{
  "n_layer": 9,
  "d_model": 64,
  "n_head": 2,
  "n_kv_head": 2,
  "head_dim": 64,
  "d_mlp": 192,
  "vocab_size": 4685,
  "activation": "swiglu",
  "norm": "rmsnorm",
  "norm_place": "pre",
  "norm_eps": 1e-05,
  "positions": "rope",
  "rope_base": 10000.0,
  "rope_fraction": 1.0,
  "qk_norm": false,
  "attn_scale": 0.125,
  "bias": "none",
  "tie_embeddings": false,
  "parallel_block": false,
  "init": "normal",
  "init_std_qkv": 0.0733,
  "init_std_o": 0.0518,
  "init_std_up": 0.0733,
  "init_std_down": 0.0,
  "optimizer": "muon_variant",
  "lr": 0.00671,
  "lr_mult_o": 1.5,
  "lr_mult_down": 3.0,
  "beta1": 0.95,
  "lr_head": 0.0116,
  "grad_clip": 1.0,
  "warmup_steps": 200,
  "schedule": "wsd",
  "decay_fraction": 1.0,
  "decay_shape": "linear",
  "final_lr_fraction": 0.0,
  "batch_tokens": 16384,
  "seq_len": 1024,
  "doc_mask": true,
  "train_tokens": 110400000,
  "steps": 6739,
  "dataset": "wikipedia_en"
}
Each number is 500 + 40 x the weight over its row's rms, rounded and kept within 0 to 999. Layers, rows and columns count from 0. Numbers have three digits each. The size before them is the row's rms in percent of the matrix's.

# up: layer 6 MLP up, 192x64, rms 0.204, rows 45-111, columns 0-63
# down: layer 6 MLP down (transposed), 192x64, rms 0.348, rows 45-111, columns 0-63
# gate: layer 6 MLP gate, 192x64, rms 0.184, rows 46-111, columns 0-63
up45 116:541498498555461525495477479425506480465512486383456510494497505508516529498502599511503512425446494458450514516493549497430487425481560502488522472532501442485509581535422488518525462425484470
down45 114:457526484531502485555440538492466523492547529529555571486497514573474580492531477512516488474532510556514496502514512500481493469451532608511510461442487492444432522497546485496432482401444423
gate46 097:547499509446497487460432542532492478438474403517594469548450556436461500500542515556495461438510461525566515507551569468533481488561520571481508510516544495524502515541437533495516471488482459
up46 089:530501451535461471488538494529442496536480517468454460548570552490517557493497521419550518509428461515495558614542502513528490525543466466502548537535502495529514527443490454467542409555495450
down46 097:505483596472510490544448558516445524548481462486436505486496496542506460575504498445510439514483487547390479466412512483479455442430538464478482515511466492524552537447486471492519489535475439
gate47 090:474529452562469478537518482433481500474531425568504499497546571496446513462547448478505530525509544448477522466470597455494416425486450526480472540481522531516476456562521482537478485557447524
up47 101:507493548513544493494449493556476512486440433442463469528450484530490551476520540504500509372505471468512524467430546542498542495548498477469596549502517429518467521480415493552443510494482492
down47 101:490505539468540509489544531470574460528529510496463513549542609507555451469496458465509588541487417522503549493526521481508454428567524450530512497507557449449568498522534548532468503519520462
gate48 093:502473516427481472555497480468465493491465452472584554490539508430514545466505451545548538546498488538525523520558557528442550524559515555472583552474525462461500534522501525521604530536485507
up48 087:452473514488555497459488447545488440535536433464517537533521487581519492509519546488526549525494465454453513441462447538475496536505516521560540494539526429468466509642443500505529473541530472
down48 086:553530513480511530484452493490510527495584468533581532472466520499473491490512540459475508441583491476521401469484522548479491480552479603423539486508460522431496597471454480515498504506457507
gate49 115:571463540535527507459559473525491574493476564460546517503445456518455469543521498572436469514481492499518449523544525500436517516606526545520455498501530466503440506470524468504566451538465425
up49 105:569481468471548407547470448490450498459491556525498505521493457510476461524452471475482512425449487560469476468482540527467500484513436442517482471539568477547509439486443480542500498415431554
down49 108:474504454479448441537487521493511527454488494558571556519508528484536362492510439494469560513559535517479448456545553485491497499503455503433478495531481500491525509467474419504524509540531598
gate50 081:449526428513488557548502551486543457568504430485453516497503485495465543434550515531500513428536520481519530527513470470511517574453444494451509537562568486466490500472517510572434511461596512
up50 079:567367528531549517454482478479488530470558472462415493488468553543449420491499453494441473486467528538488481517472559522464452506492494479574480460460512452538516449499546529482546528534503493
down50 077:542507467489493476449563457517549452455479576488563495455520548510431419507486495524464514514527515461496468537534582488525495495459409588501526478482451499507489457542436454516530546429471507
gate51 109:448544515541536475549529481492543470499508504525433487522463468519591511419463492475536529553554467466484525532440480538504557540485506536490437466525510501506503487468448407449469464479618485
up51 103:485413537511550505448570438484402508478487480513502508503560577494488486560464493544550508503515524461517479469551571496514466534492470496525600526463536495516536402525520474483486473445458527
down51 097:494540521540508500458422513525391541519464503480534449543501453439403519481513508486511473499442549493487462480405498480569511555483538541535542524496491495473505500608501505538493505539449533
gate52 104:514503549483540506467519601533508470566553489536470524517458477491460438490515632511509470481481488505464574430472458475481548508503537500473511514543516431517499481593468538520515422498475481
up52 108:482476478541506433486551468481477539582499594520475530540528516464454565566488509494472562456546484510505500439484475455450494430494433558490498501541522488505506491440488504540623511467473509
down52 108:477564478490499495533466461449523480503443522494565489502523467502434473577487455505538462451503501566562451470402447475462519543504512502551532468535623469526531497495536533486547482479463443
gate53 103:555487577464471434454556521475481546513531473450423544493469524489522440540525449487538483513503522461555510510505443603523533549483515554574442454509456571488480469506537505460468500452487479
up53 110:485510508450499438493534451481463532471477467536484441504520533577463444509525487508501486409465471481451563484526490565527494575433525456548562496439447476537488538579432477509552473509458489
down53 108:522483532474539510482558470512556504473485475514499519494527486469448599512510481499446491454508476507544509500473526446476465501525552492512504539565477536366609504513544544446439499416510478
gate54 107:529520537533524568470457433506537522450563492522517467495509527418464519507485512543497404505441526510484498424518568474537534567476493469450451512584489535460514547507512498480481569485533579
up54 091:520548615566458533464482499444470523547552498477513500469570498441516456457450487493510520531577462445478472486555455475524502461430500501520463525483517513484523496542466492479540467461414580
down54 087:423520541569482513484558475543527496454520454463536439472494477428490523508490472445471462507385549518523521503445518502493459623489503481469437526512516451486444527519539529516550498504471467
gate55 085:492434569513489489459445474523463476505568471577542422494512462562501524541541492576451485532500511382509436516539503529557498552514551501513509452513527523475464526456495512451460438481490509
up55 083:471451495554444519549533479448508526495497527533518455467560480514438474392486501450450556569494483496401555499498439512466483506437494513531475513487445459523490462512438518491482453545534572
down55 087:463581502447490492520546479504539411510511532528516518507516445494445578489507467496504415477512446482526506558425551484456475502531558478454446502532564497504477525440517485498560564517476413
gate56 081:512480438527562536589559510484467507517509552547587481452504498455497580485480536452502538461478518430479579476500479539476467478532482481517522468523544496527415507513444484528441475410492486
up56 077:530511499444449521563527569413503551477554491533484449551516522509453471557477462509424468449489563477432440482517531473584541473538485530532470488485551491477503575534499463555503491538463517
down56 088:482492459492517529426403483525482478519467478486442551489485468442508435450478464509503477529459412475558586520514519500467463533456607507514473533451521512488491487515511501518518555421477430
gate57 096:485553525524469422525514521469496487459568480508435500493443539488561604475528526566551487550482448506574520475485490506467472492467417461567518454525514501442507459537469454431506458494462505
up57 081:481475547476527511541510473522559473534415406569545474515487521528532515580507541472491477538500551503503486436495458509548524494476530547469532546558479574518496489473489558494462562438499401
down57 084:551474392492516498460495478518442490489573536511484516476512483488530370471474506512505510503480559527553501527507426543535496484589507569531485509481491494526451543465460537540432513452498561
gate58 099:567550500554458508470482481471452546468542462462533456530534509485504490533507466458456476522521462488530430527507472544464460474511483568576428525583499470534540510486558465471406410510484477
up58 115:445499575503481590480516525513500539461471486548410435498451452509551430517515511546548535517492448486545564448558474471556509494475497492553511524531497520437518535518488415474510464470554463
down58 119:450498561496488524571486543513542527511543556531497517490449533547488350563451498476524517526438524505489554518508533522504489480462515438473530538547523487581481501516526530549533489450555551
gate59 099:514413487475495540515484468544489455499465485505541471453537527433444547524392451504510499467428500511499498449500527554573463426479450519552550475486491475512537548461415479449512483525531463
up59 092:476507513512440506575530477558608468498530608517515527475526461481490420536546525516509520510585505520480503502481490497445567491527532458469532435539503415465526484439468465469499487507534534
down59 087:552443481488556506457458487456474524484500474464468478532519463479511535458555501511470444498428467515516463465508478496454475498479605525526510465541540534499493507530471587491487518658450501
gate60 108:506535461511481484507486518469509455512518576476502535524509498474532468446581450434496476528512483509491417448540482457437479490440492466512504422470569422494519472489505493513590603524448531
up60 101:490507498531500436466460542419597485610543462522553476502545495555467534400504515557489518570469521561505521570570487526529513519464500475443474526502506509513501544514514523482481476512465533
down60 096:507468496503463530498513546507490522613558500521539501493531444463516430560478490533515475474519547503476532539461526503494508474540498488574515443431413520487494444549448393515494452481502577
gate61 089:467503519514539494445493497473497563554514487366477516513551532489501495511508564470412467531453538513540520424580460534489503495531441454510538449527457515536479452497545556499541530546459484
up61 107:531470497482577469468513499506485469474435524545511511448442512557483474576548452550464517467504482485422484575465514470508480516441508510492588523562587504521486575554513556515459521465473532
down61 111:544504524421501509498512558497559498489425541521531476519487503461570442462426461538539511460440475491523479546451498494514406527497489462553467448557503577560483493487502428517465491517508426
gate62 097:561492532473443503455528524550553480514492485459505524514417530513527446504570521541431445452488516473518560589500521448518517420508537455501484511525491500486542546496424502519492545453397503
up62 104:452469488525528505492464482540522477440494529513456539554482560523530443402491578559477488542563513472506449536445473522509496539541423544491482537516510505422477494444463412480481514511493426
down62 103:544474466490506507456517532571469491534591453487505500516499553476507540509514519467473542452466510504593489609481483510449587531517449506544510562502466513492553507528491499567479513592442467
gate63 115:523476463444402522505541508472483527405492511495484546449570522435476484499507528500552527486487500432496523476489471553521486540445640445479535501533458508501516485492452492577459484509476477
up63 104:483541494523432451448534497464520442564534500431439548485486531508438499482499479479522474564505534530499512549468554529546509450413436447538466530533450502472473555517543488486472558423460541
down63 093:464512464456509536507534440510479483511482493529541454505479440551521571545475429568478505435548520510494464473485546488438515460441528583569492485500454526549529541550543495490518424566517435
gate64 095:507499491561499587520516525576493512569446463480484471426485471529455486495455519566457510475517472522512525440555565538428537510532442556515511485513561426531527504508507557576485490537455468
up64 096:426551448534499433459467452433468484490505509475451421507487507501509421494498573457493547569510504507437486548494549494488530459566520511508533457509535425549567533430535486503527472517540520
down64 094:473589454512501488510493464468517506545434536501497464486503519532407554490460437501488573561510509481499503457463495517553527477455487468520549450486494424515535514446560524516555536377519493
gate65 104:453560534468480461431456451556493529481522467511556470470489429509560546450510504483524476503539502442498551447531505484573518475575517515438530552458450451504504448505457439479541500589511475
up65 090:493525471485530500470446460603466508499499418435485508508472486480534525513484560507539538526546504419491542572469543513537502485570446592478492531530536509480517494512448489419495510518510595
down65 092:499510559478501530514528515526565456536439415517508546525542476527503488490489577436542467447566492458463534509441561488513470464505510456496507512484517511525514533430575455523546552433443420
gate66 097:579514567428528511492540495533444545456494525465514479442464519588491535493535504490464490527458464488543529551435533570576497437495528480534498428514439523538486495426495517468461527440528500
up66 090:569564488450555489543578492520558435459415474478494498440506466534529461507481517449451490474504504510500543520476541551536537549493453470555481487520482416513445558515434440511437475512506516
down66 078:522522515483544505524523514552464518486534530473471555525431495618503568470586503499517529513492412480474494533506489531510576473537503402484519569550524522516501453463559563458486522533518510
gate67 110:465473540481453454552585524456437514549455456475482490467434514440559517472474434532503530465470541506584483536463500537499481437458480493484523520468502492489514533582422509537459554499486430
up67 094:567531490556460475515508463470484459499487412522465527465478528476494537569504517555523520526402488522492431468476533452467516484483521516590550474516551420462504477521417512534463452446505548
down67 089:496502601568482496505517454558570482516495485585483560528518499502416633537536459492527455508529430466475546483527484538507510488510536433486451518527527532560498494504510469460524504487504521
gate68 085:488466500426462462486481510500486571555500433474535533501449510535481441464455489452526449472471517440478538480534433572533447542507468486528447522512413533513529540511404491474576493493454474
up68 110:604533476470521479443494482474444457520506504566522497552534467490541483435547489548525406531505541441558511482535590554454560487467531521496499566516525445565490480505480494479472469491529465
down68 102:458427467538546471471498566457483491522558482508504515431515485474444543507448502578463551548467526520478494441522526430418536580497474501463496478559504557512516495463437509437466516520528560
gate69 094:461494532533467462418530515490446459503529542570531487539512478448538515498518515456484466552507498492514405508422581458488555504491477506511425428507524437515548497588517483541479529493563475
up69 106:483450488481568505478527520509554527459474510420517533442475548502515522489514480511422469481452481500481490494475579533556437469528464534442455480553475561494466537464492583541533592429466480
down69 101:538546514480484453464557534479519517458459490531478521523496501450457522413454531492485434556554482454520505485514436514567443540494477599463468514489524447505471545436482507557473533602482475
gate70 099:497512509495458438535466566529467502544485453422466554471489527585522416560592468522513478442477527517497526514508485464508570509484535507569506415458539498491443501523462468512525462525441474
up70 103:516547491503524512431518497634512489475491446504510445555556533466515511505495427500468424472521519529491480460537502485495532549510514538528572495481591453576486512499495523477490574532466570
down70 106:484550394519493511472543490491526478478471487487563519533500508453434538458540517447496477470437469456500442548482534449557475585510479540434453538522565512511454469475573533454534518467476447
gate71 105:526484458550505532426510535575444522550477523495447523443488504554425490529524561534494441486442480521463501545521494449495499490566466498479469550514520576507545559468488431445531435524463446
up71 089:531488550490520487509447442392460533519485492520536437543572517549491458451540429522467498514509410479463538582570542528505539449428486490498459535429494535514517512507455493472500474494504508
down71 097:471510477541504506505438493515544507513460587452515537484463496484442360475530490546521470504564399507471538513508489421506505534597473475491471494449499449456518496487476545531470480469515486
gate72 100:505432529458423580528522490500512548568524517421547528440466529527459460522483562510482509438548549494490529511501453457494541496479552444506461507466464509501488435420465594532472483524485497
up72 095:546513495527504536487544620447482526551523553535527522456536482451494508501507486379463481477477471496445481497515418482516515477454526585502515469453566523504485465537544527500528520466507418
down72 093:500563507532463492478478429539598567456523523508562551496531452516459566511558477536560533489543480500584503457430429500507465473547448497487510443489498456534453550503507508484521529479550534
gate73 089:484525462492479528530491428509413443496513552500485542508437474484590616476497510456500488510491486403531515523559544463453529453491490479432507435536481543533535541501537524496490528487559524
up73 086:463566494533463510494548486512468503480460547616435549499526542424567481506511501503428550518505506516502474499551494471501461440519523485457534431486540520515593527501495507518512585423527505
down73 084:487446416483450484464518509571467453430475544498488457535521505453491557536539504475470552503374509503446436512513434483479551480435497464440500492522485566497490451554542467519490464504500515
gate74 099:490550461535409461504480454498496497509484466461501529491480508515478475481538442459443513567473459547462447596413517485520518395447450567513435497494527527469515458488481555521493528495460469
up74 117:503458532495528534510463500546588486485514535519539450478506477555430486491498558559455391535480550477561508518542486515567550532508547497486465538459508547480511411460512577531526439521504499
down74 118:488508524450448435508519506517524430516435558448480531482495518548495545499553501464552433533531535409553432520483477479518581474503497497559503489521592502557505418459453501525496535513496471
gate75 085:493512522547579557544518433483511485537571532531474472578433448528524381530619464510498451529515497478501491487462501493517539546461528487487453491518497511509515484446466477510442522460541477
up75 123:510486502533487535510484493486491454457499615507498458521502502569476407380531458462539476491494522515439553545468542511413454510533497436447510494462470517512532471458516450456508472485521545
down75 124:481514509539534480480517590523484498501477539550522490504512545567521381483577419520516450497455477522473511502487543471532495486551448448484513507586455505494551530531543397465493529471478519
gate76 096:516430483476500487520505440513511514481436498562513534560513624493483453556517439492563530513514489445545414505449494487530469583430495416523508539459508535455536533478485484505488477509521506
up76 090:509446477560535532500488515510524461512516571446526521512440515484509524501513534499445455459512505541462425535527594421475563494530503553510520519519527500502519499456581613507585521472521535
down76 089:476468483464508494534507525493474515496449542561543460536481539530489359532536536448545488547436504542510492513490525515454485505522530392426472538527448527486516526513468441511470437556500457
gate77 096:428482513524525557533455419412521492504489447456587479521507496521582517517493536481483535517485535526479442576474429448584465558496523495554483455536525516495482543471492523504453480456540497
up77 091:541489495528561397537511493515544526415477483547520518470574438432525540541513439501521539488455465474545527555509496485452464512504469475449532443474493544578495472429477487459429484521495516
down77 091:518476408518450508515534527565533520579547521539484504462522503550448494511458502498498542591468551471522497429520510471491487503424469455429567556528483497490510471513440523511480513404546534
gate78 086:477549573539476565497502481516535477543543564497423492581473424491457540516543494464499492527531549546511466491515455503423548520455457487528478523453490507508474557539445495483601559522458523
up78 089:516466467530462529497482499535530543509459535506451450503407452535495468484539489497426512507473527511486439452516476521455476538405499573491557559499575538509550505614470480541519552490518514
down78 084:483492594508523504428520468490505513365488465502491522528503492523500581498489485478489515504501421537445494501468483533504471446546480493511476481464594572455477587480545433512473489467527479
gate79 102:504445477428453496454520542518491494444486500444564638455485510477539505485463496478476538485502537466563499501511524517486522536493521494497489427433484478553467518478589461528478535581456449
up79 110:522531505481558509460476528427494496504542512525595465566561487469507427555476529491501443482498460511479491459621426527526450548464502508463488534498474567540518458446543486542448490495501523
down79 111:546467556539540468444489469483496529484450490459508539526534509431492448445515557484507445479492441499445447474536479473457501414484492492529446458539524619542493511507470459430430470516474518
gate80 114:527482508525559541544540607523471571434519527484516477475513532453444474525504489481460488530467455545484432493541551533466471489390527468562433481494500472540531458498546559504516431494509516
up80 113:536526517429423459471490551555516524526479444548487573477559521535476515518485514551448524532498494559501464499522445514588532497583575470462507460539463513534515496542514486457514440511416482
down80 115:523492543490492529533481513561496536563476490553489526486506485508385492474478528529533496493551507535464539466533490551572534482479534505520534454537557497496520466521503510466506487325484560
gate81 102:430469401497496460480475543450481513497493456429517465465559506486560397511555543478512516519524463505495427522507461434509502553560546524500518486537501515564522494441501547551449549485525540
up81 106:489375539491510466520468500479485492535472491514482485480467489521566548443447551530459493508479492547448523492434479540536530562436490600483484450448479531454550467503453468518534545514501420
down81 107:528484571539452479442485506464417504495514472533486488521585547532618468499505581451441474488496526491497558542497467456460529496517484500494448491469411471477469459561499538524528474512546533
gate82 092:435515420516547471483442487573455477514537531492465508428555498503533545487479496494524468534525476511488531520512564499518478527471388481419501537499539551505573518484567462471461442529569514
up82 082:478495465592459521471535591428549512479518516505440477479510509490490533423517565517468544514477518459511458486442458532477580522462583444503459510534505448518504534516465500448467479425452477
down82 077:466587527576527556439561491483516464495527490487508415508458518512547470498462475507540585493467492506437515548454553486431499435455474465578509559566525508481501482538451461522497534513517522
gate83 096:504546442467538524512520560437420487585488445446445518580497473509504513461565540457481515432512521455509511555475528482451519489548492535481431504520541516552534503564526515569542465544476487
up83 102:545519530519453524444485415474495451534492443532531503501512544537455506500519496409524504518487590464484491543431557502498489452509574629564469514477558497528511494528500485521508496445484462
down83 106:499470496491540475494509465473532488495494472523532487502505483661478527459475518507479481501529438512541520475478508490544484532568584489456471444459553484505547495462532514508496542357464501
gate84 105:519495509505474541454464468457562591486540467513467454456559498506485489488525507487476609562489459467492464546492555487450465552508474533562447444471426533523541508463493445535564516513481562
up84 095:561470495565453568529537443473542503506492554489544505496516457535569471526468473510485489560501499465472421553507476447518456472528470527435567520532496513515460458391525472457524507417489464
down84 088:503525469536540541547561480530530488463600483472520526556540495421551540508574503543538455410450506540465459530442454489511501501469504506441461520530477481530490481491486524447481592561531494
gate85 116:546543524512483441431502514501484518558505435479511519547529632566462493508504505530499514590521551465542489513433520541512480425550532522526541517543543522560513457506549511466505434508491521
up85 120:494497547535491499524499463506476541503499547409521510535463555455504567571544524521461510517525547561539511467440501503499483482551493499571478500580447412528495517437439513455511562413512511
down85 108:525496491509526506519479569525465441512423564445507473439531499497536526543466492458489552484529533489415547528495505526479518585516487572477495505447408484478478515527425467567492408532504511
gate86 099:472501544398511474497528467429545509565524467447421555445528543489409486549534478534539494573466481464478502490479466486475488520514546466505566405481554520507521479492497504530463438471517487
up86 091:539488492506539548465487518526500657476511492498487473574487541482497507490441449506415510466469488512502423544529569500532454509573507505496503522506485559549552466487547454509524488447512438
down86 093:517533496512476518463460491501550470450459516504539492516452460398543446471490471496511526549464490476467472448497525517533510484495372531516461382511581438550460520475525462492504488544462511
gate87 091:515522512527479489441458528451540512528504432473522445452513624519467478490517516597427448561520501542471469499459484471446469495572460525495497487512572470526486417523509519522491476541499446
up87 112:515475446516478489468485526525462501469539500499475577568477580469506518500419586456523564559481526528496485502516555507459494513541503496449503546598555489538598477470452524562484468523518491
down87 116:499493567463510512424530535482481517453507564516553527544502490481547493440486468487532464547464505414455526507525484399507488518408482482401482554529554470473464462505461531518497545522542448
gate88 098:500508531469525419513467452477449526498437503486497513489537427445500466539543578521476484495454481532497590507476476458520508563539468517499505472513432543551518424401471533530439462487447467
up88 097:446489453472509529536564546457502537474566520489510510464569505508538491539498459503482502459492400483464499520553411507447497564469537574407456464442486466562512506500471438543471519479496498
down88 096:534450458455490546444485468528483522529515472478531545505493514495509528502464508431537495543479532518503523490476522431508513495557583524511489538553410595444445490471437514420493542420489435
gate89 098:526510545557565427516412479516412550530461469540486548517532467492521520477451542542553552447511542476519515416517493536446544548516440499493566511473531469530523442483497446559503484525494485
up89 085:502498521500460555473608472447456508545496513459498475467479442506475468480525499483442470487532433487450528552517468491503467564563503530556450541531537532550452554498443454523520398561482518
down89 079:478476526527491514578415539510456554604416519445492458465472438518513369507462544501484532547522509460463499456492520516489511481432525476453493533469502453523503485477509444520525501533483517
gate90 094:446483503518521505568466403510525528535459504493485516500563531586495483465468450560505506561550454501495565489485500500515604476462502459541523442483418505467478517496483546464503504533594536
up90 089:538511469563447523465455517457487509556494562528481436516425417503503420523499520437502476520515566509538419521459515493467539479540508572509536502488566559514560538543521519529443517488461464
down90 085:562454545539493502512507538532457527560535504456493460512503460497582448480489454558515511495502566565468534453503469488525528425506563475578514455484525519509572465564523464458448431460498444
gate91 093:562553464479544479487460450465465503513520464484494506486547479500492440503442532464503472518452532516525419510555515466500522550496471553490513497536510509425549406527515577515406504552446415
up91 114:519505497549459543519467497561450456477452496473505485497450507550439483568603511520504480494519456454412526559497568515513540509569486474504482544489581496489477486509409476499548504543455439
down91 119:489476537509527496426531502442527522470502505506561510481487468399552603532471481536507479500489563455491475506430479518486480436480448506517424499447447507523492468498519518503514509361513517
gate92 093:439504500523452562479539446466458520562520453493484457535536534486459535548484500518467512482491487402504498473526512499522444398566449470529552502479494469486470436496465581542503582506437520
up92 080:510497463552594478497533481450518484496436430455569533418555474517509497570406500502553581521500519485492441513515464497561446459484498503588497482474495497487481483514469506490466560515548487
down92 080:532433522498467495530461540571527485471528497480489522460501514522546600456557504473481506474472471499505473572529460499479572541445433488443532500549452477439523511534484478491462555377519526
gate93 121:481524479497453509465530546461498541426504551487441513462531527513459448486553470495501501458468540463448515536442495525477521523418571450550460387474513451611490513530480483493528549506501477
up93 133:456554475525508491472480497521515514518467495397592454547470517529490503517483486487456540427458552507498505487520459626498491525492446521546442419508510525472421510477530541440503521509532453
down93 118:486611452533538459528511478460544476523476453544535394470482460481448467517521509530513469475475533492441472441488562496494470535571485456468493510494552478570474506468545506494527460602503467
gate94 101:552490523517514467511479536517524477514526388468513524510506512458519462538485457516507539410562456459549454477527508432525478542498511435470445513576509502550460524398466449470470519494546558
up94 086:497459504511546482575487527474526504391530505513462499473458437530525559517466497499538535542520440490602518482455518535486537575485545542471568471530493504450439529526512482543461591474495481
down94 096:484576439525520556559505519457493456490547499434499431517513501460512568523479461469457488477509490511573522521494469493521541489520444522587573522441447466509553523536506504520468398455498557
gate95 106:496460550595539516558531536534517538522475523490542521477491517553518459470475534515463519523579429488528453438541441488529518523529565555428515485544492558478456492518530485518546555572437471
up95 104:423502387508523483529499422553506475513463534527508489506552524414476517477519501471442524459449534468438480535512526429470505495512561520489525527530600443541473552451458481511508514468503541
down95 106:506572443509501484539519500541470491445589522458508465469526537484471424503449450552520442533448523438495483478467455486475450505568487477468450480502532475459491558423481498512515463591452447
gate96 094:445495442441595489521486492533542527549469581508494470535543554551476565440474504489486456556459484569461563531486489529565555467487497513471459509480425458532477482472521478429498501537477459
up96 084:511496519543528528484553484523498459519567444469463501514449461533494497470500461557512526562550499518505541599500493383471431505553478464560465542455505483455535472500531456505590528522456538
down96 090:527478463515408530509533500428514502546442504488501519487471491462468480460485524517503500446515538491449459481515480509491590488351497542489433491490466523522557443520543455424508476559489467
gate97 105:473558544478427501510456495484435536550473486546462488484466457522543454503596500490513417557523519505500409484523477500588453447524528522568516542493515489468522484566502512518498494555466429
up97 108:483605516426495510470476467494544437572497449528496468456474436575497506533520490442477473518432464514472457518559479461500518528499541575520509505523526519515425585509485486524524488578507547
down97 101:436463432507489456495547564525617540466528548546458489448460518461500520536492486480488460517528530429579488437555562563530538512461506587510487519486490533511513539475437495502500499536506490
gate98 085:524513507540508500461510543527522515465466476519514517494475569471534495462520519438471508595484472549454550477566535463525449424466381495515488470571466542470456469501503466469522494525515605
up98 084:514454490477492480509426454513504496545481488460446519542502462485494587544425446503486521527476526511524542468572484471507455466536414498484525515457474448552510460453487457387555555459462473
down98 098:459550432494497487519467481551499493526577491489425468487535495543484607557492532494449484514512516505580544531453486441458485518524580493577501523433504486489546492507536499505528419446524449
gate99 085:574540518513528471491502486475516470540484450517453544443524532490483465476498465493454479513440596595482512525452502550581556501468482395515502555494498546433505545484541500470461535525465457
up99 110:494533503529485468469455460578493486514478397427514556462498532491533523487431483487492492439553436488499554517472555472446533533523482401459559496483521459505460563531526460456515527542495555
down99 113:526386525474483477439556474437491542507508508543472467455491508476472475449525500485527541586532577517490514507503472504564553508503456400463474493506511525404481469504498500505525536429566516
gate100 077:530489427470426483542458539556485469484454475509524588546551491447543570492523474490535514465501596407477563505544520502511514519494507448470552460478474448534449550495542475437478493496494490
up100 079:570529441514455409533560487467484548535558527548460519516536491459400538490490494527511495497505539554531563529512577468501489514517477556508482487446455498523525437519533548488529538451454427
down100 083:530431588502544540499507506432473473493482510494522503489498560511618514459521458451527510572475475526487537516511515508452519378482510483447531528544565506490485504488510448536528487488437573
gate101 134:488531562545496456438511492500477567544557492465445562547514561470507475502532467489523428564575482477493496485430503500548519413518483495529453517490454559531571456495583516475495490450533501
up101 170:508464492529504528588497535546546492448481505462523526455474390498540481502486582448459502503454445555483492510569431469492483527515494515511514504458495479470395512502451492578481519576460487
down101 116:498460609475484459476506557528474564524537478487474545580491542539434566460560488502501506573548505462530528527474485536514521503552477466531502493525518499482498449476503510461485540374565504
gate102 095:526506545556542486517479479466534425520552502494497546480541489514463440535439516498489561530512454527481449575533518516526550531501559539513504567554483517502491552508419468506478505437516371
up102 101:439491480559538479513487522555504556513481505520496498478435559542426468438398503528508484487571481581531498492484490521434405549448506472465472495480473444559492504534494544516523432486501467
down102 106:543558578480561493481465524493448443493449521442536493527558515509486404523506500462510522528513437479461516544506527417496491508488453547423546523584466562465484502447464483463510499453512445
gate103 087:490619500448482543553499530527449460434569471481451513575516465475526542539478450488553436518497494455469493461490496485560512489500512503441426545538495506519498429444439478443495511493541511
up103 080:503546539463446497445476484501508525446446511482458589470498512470469469532496557534520516468432497509480462496477592470527614441459528563425478495462497511507512560566437475493520521479472523
down103 080:514487494460502491546583475451517483507554480539494443529487532518497515572481403623540484430455520493486518518502514479469444508573547500530534566540519532532502466459495527486513543561565486
gate104 076:519559505537480492495509469531521487507470474483573547469457535536514437512559511471471580518495490532481483551481556516482572557489556444566400554500488509456537548453483542464546457522569543
up104 133:553527441532585467440495433538499530427428476518532519520511559478439578470492494500525531490514493494498473473433525461457535430486458528506517493538544480484496503539564487508432500520467602
down104 139:521527481520549491483429504432488482453438470513496509468454481426432525457516522487517482549472410444440430517518503557594557490482457539545468415521507558486529514500486501497483480528458536
gate105 101:537495445503460539534501519456501475514526521460434561506441447478525516544530575520520562475508420546480464518451429478458531576485518489560469499507499517425579564448469537514484448514520470
up105 095:514575542551476461486496597526586479545529428514440491489470508492518496482506546428508508531584504502514461392532473540516505492516484557502423447559523553480489554518473476484476494495525500
down105 094:465537451496573512567441454427550502557519513517505475446533518545540493542504530439474512484492472524493558552472478483505393463481514487513490541447476405471448522516508552510491487404501491
gate106 104:481473501531546511467510469441476440471560505501460407568491417483502483467513549416462479530492437490485440502494492481490476516479456500567453525431476464539517562508461434430508506462533446
up106 098:510533556506478567502586565504485478506563552534510413456491502477518520502532517455482413580572527463566479499507486476474462373549503500498521507486489477513485494507532474422487506483497527
down106 094:537556465490497504487569547410535538536556519527526476457492508555488510497524478461449489468553510512384455485475541520486521501462462482399501497447480467462524507568468476454478456421534487
gate107 094:567585526474492536485474474493522482503492428487452534526423515527524455510512473584474580516468541515461478500500498504603482479558497544490426452488523487492511545448460478484502523541594449
up107 120:437561535537486476494528555484576527471499497489467488453506436545577515457504555553449512541489525501557580560496467521527540556515508523523472528567457487518408421483489501487451501512455463
down107 111:496474499483522498530494453480437421508509542541509508526545488485568583513503553493475508495525552490489526568483538516507487438551551536524541496533571505526509562545429533609572486552527540
gate108 096:546518540451424482503504533435458485483531489428388557481463503552535484477505517415514467581582483483520476523493541568513472474491510478586531470544487478479498531518520539497442494490457503
up108 091:465541427554489496459418539472427480507466506491529422542569536520445459510523478433525488489489523546507461529496510536550499513498523526567505584428550535479504424461531463466519507500435512
down108 083:524581507474489556486506521487454523471497438552517504542551485553553465467531503427497493548483463612517440548432546553462537502429518486504542486527555504502509573478496546477479518559477536
gate109 092:520486486459424513473506520473483515477477511440455494536515487475459421516541488472492539522488520596487436554465436531505541562423525523540494508489443527442592506560493459508544546508447441
up109 133:532554510508550549523504601477508528469548505548464466492510578505462542584520480503518410452549541493489528501444492498409461476461576472452469486545526468469524545548432485514493511512488499
down109 149:518485530454508477549500480470497533508490503504451532449468536482541508583452427491483463509521461526525446564481514472483425531492523526427546538551416468417505514426464420516482543532505444
gate110 086:545459507476504488467495457536514487521508536508490568532587509503428575529543506515534512498580577529495530499483506538516465526541454511475538592521593544476548429522531447487517497468574484
up110 078:498527499512541442436510458509506505557561483500462490545461496490505487507549462524472473514495522534419386484441578474498535517464490429402495513508472503461560576521483527482491457516464571
down110 079:488483569546416544508506460529484446508517521520484519469545502491546448526524539485474470476521462557642483536493449495548522487481497519600500535451578430521490491458554500528510482496519473
gate111 094:546414538493515493496534511565515510460482485524477597481491498506475542539541461583473462406536457495557435448521482498480509520437521517553533485458477519507471540519592488526548464436520476
up111 082:512511481464460537565497524460514403520537510443514487449516462448459514571433508480474506484483572489494499480440467489563456427560501443533504475480542584538443505486452472490457580503489503
down111 087:515515535512508489485465502533523524535498466450501484564453495534512540463540469416507598578448453504423512504536488490493504483455466470387521539494481452479458510504468554418481530465432535